From a checkpoint of a small transformer trained on Wikipedia: 2.24M parameters, untied embeddings.
Each number is 200 + 30 x the weight over its row's rms, rounded and kept within 0 to 999. Layers, rows and columns count from 0. The size before them is the row's rms in percent of the matrix's.

# layer 2 MLP down (transposed), 320x128, rms 0.0572, rows 208-211, columns 0-127
084,202,207,200,231,242,214,165,252,213,171,229,178,202,204,226,184,232,205,150,216,226,218,223,125,146,214,232,218,193,182,163,256,166,239,227,215,188,164,209,192,249,185,194,205,211,158,217,153,223,228,221,210,214,185,181,195,181,185,215,184,212,185,158,174,219,216,161,145,166,183,178,205,261,227,192,167,216,230,183,141,212,153,170,181,228,218,219,225,191,227,253,217,199,186,142,202,229,183,197,157,172,175,201,225,174,163,220,215,217,228,196,164,258,243,228,175,242,199,249,186,160,165,177,153,271,185,254,181
111,216,185,228,142,229,175,193,194,214,182,205,197,218,218,214,209,182,204,220,181,196,201,222,292,202,205,194,184,204,190,168,243,181,134,223,185,139,186,185,138,175,204,245,145,196,192,225,179,185,141,201,209,177,238,201,142,225,209,234,212,182,152,172,250,144,200,175,199,189,229,140,150,211,225,229,236,226,222,211,188,226,145,229,180,155,234,187,171,205,208,218,188,203,188,161,147,229,150,193,217,204,235,209,262,234,192,210,186,175,250,225,235,250,208,230,189,208,196,163,236,176,207,197,199,159,199,258,193
109,194,241,181,190,208,206,239,241,212,192,209,208,201,223,164,163,215,206,237,229,232,188,180,158,156,237,199,243,179,222,238,284,170,169,201,193,192,193,192,199,182,156,237,165,168,202,249,206,139,162,196,202,220,221,225,227,203,161,187,192,182,170,233,271,239,200,156,226,181,183,227,213,151,170,211,208,189,183,188,242,250,189,213,166,201,207,165,201,188,219,231,210,193,232,209,255,225,191,195,174,239,240,178,244,178,147,151,218,240,143,168,276,200,155,214,234,174,254,217,157,174,221,200,197,235,204,195,183
072,237,151,156,289,166,243,198,148,244,203,231,189,207,171,218,198,204,205,220,228,181,193,201,146,229,166,219,197,232,200,188,200,197,221,213,192,217,241,211,181,284,213,223,164,195,236,210,189,181,208,194,208,186,225,236,219,236,122,227,194,210,223,193,185,223,213,274,276,182,218,172,269,209,184,173,152,188,220,181,191,186,236,228,205,165,174,222,222,151,190,199,200,170,229,195,243,220,212,178,222,194,217,194,240,144,219,243,195,216,199,210,224,225,220,162,199,210,198,120,251,179,201,197,204,174,239,192,196
# layer 2 MLP gate, 320x128, rms 0.0591, rows 209-212, columns 0-127
113,184,217,178,202,163,225,222,215,204,161,208,240,182,208,206,213,198,203,202,177,227,198,176,203,221,190,239,254,184,245,254,191,265,242,191,135,216,227,224,221,214,155,239,246,207,170,203,205,215,219,170,182,228,194,262,186,162,164,231,159,198,224,201,200,200,142,223,202,206,165,234,201,201,210,171,180,173,241,227,203,206,228,204,199,205,129,187,185,217,159,165,153,172,214,229,266,161,187,216,261,204,210,217,168,194,182,193,178,190,218,211,154,207,130,184,243,168,207,165,190,170,153,232,140,154,232,236,252
108,154,268,166,206,216,265,253,190,222,137,164,167,170,197,178,182,178,234,161,212,178,150,176,220,188,167,174,190,146,193,175,189,169,162,188,204,181,205,237,212,220,206,230,206,150,214,191,165,223,189,185,244,210,199,231,273,176,192,221,201,201,214,179,232,205,258,239,221,203,205,182,226,264,229,206,183,167,223,161,255,231,199,255,194,206,208,189,218,183,204,176,237,263,195,165,224,231,180,224,140,205,205,216,142,197,224,172,215,236,176,188,254,164,158,209,206,163,224,174,197,191,211,160,214,231,235,192,219
071,221,163,240,173,186,207,260,199,159,187,193,202,196,239,172,201,256,214,169,219,211,209,189,153,191,174,137,239,210,216,224,188,187,194,246,167,190,156,200,183,188,199,176,174,121,210,192,187,183,215,239,209,232,203,249,166,182,220,198,263,163,222,203,228,120,175,216,230,212,212,233,155,200,196,213,201,208,182,235,118,244,142,215,225,198,257,231,195,193,193,196,156,209,225,181,183,226,239,176,234,211,182,181,207,208,180,245,134,179,181,170,216,201,211,226,179,249,186,198,207,194,131,196,170,184,189,259,206
084,199,184,183,191,217,183,168,201,130,191,243,221,156,224,133,213,177,197,214,217,162,213,171,167,193,189,174,240,189,160,249,177,231,177,184,233,187,166,181,182,196,168,190,195,197,215,190,188,202,140,230,194,260,207,225,174,182,154,206,200,156,168,199,248,188,182,178,198,186,160,149,191,214,219,217,203,191,133,238,182,192,256,230,236,165,159,183,213,279,205,162,214,224,137,212,216,234,211,273,244,158,193,145,169,234,192,198,206,196,166,192,246,223,234,178,195,237,248,201,208,226,188,187,198,185,219,156,216
# layer 2 MLP up, 320x128, rms 0.0572, rows 209-211, columns 0-127
106,237,200,198,249,200,202,206,222,147,205,205,178,235,209,198,208,194,234,170,188,197,246,255,157,191,180,169,203,173,211,196,186,228,183,194,217,185,233,235,158,210,190,183,162,171,227,208,272,192,173,250,211,271,184,175,159,192,231,198,213,222,155,202,244,165,161,186,220,165,235,207,239,188,204,211,274,222,246,223,229,225,198,228,204,208,274,200,204,206,211,291,223,199,211,164,213,217,192,199,230,243,197,178,248,213,170,222,188,190,197,207,220,278,199,276,216,234,188,224,249,202,176,189,195,193,172,248,178
117,209,188,201,168,184,151,268,143,157,231,183,217,236,206,198,180,213,151,200,187,169,211,170,195,195,139,187,156,183,167,192,185,200,134,219,254,194,253,190,232,187,208,165,199,228,146,241,247,132,217,171,158,222,218,195,191,199,193,154,243,184,219,253,232,229,188,197,207,181,162,196,211,193,199,214,246,231,191,203,228,195,157,169,170,226,184,263,137,186,192,227,161,168,210,192,203,230,228,215,204,175,170,163,175,219,190,221,207,184,194,243,167,119,236,230,165,196,225,215,195,250,203,198,185,192,173,217,225
073,266,231,167,180,199,170,196,148,197,217,204,177,205,221,222,200,171,197,225,213,187,147,200,247,218,188,268,151,214,135,164,188,199,139,246,198,165,213,187,200,153,198,158,230,179,190,166,235,165,205,219,176,192,176,108,207,221,194,196,212,216,194,225,187,168,143,179,212,229,213,175,206,206,175,214,211,163,189,199,180,222,180,213,147,197,228,250,176,182,178,212,198,201,192,287,181,194,167,210,200,192,238,184,151,211,212,176,244,186,165,241,211,257,202,245,195,158,201,256,203,190,211,163,185,205,259,173,233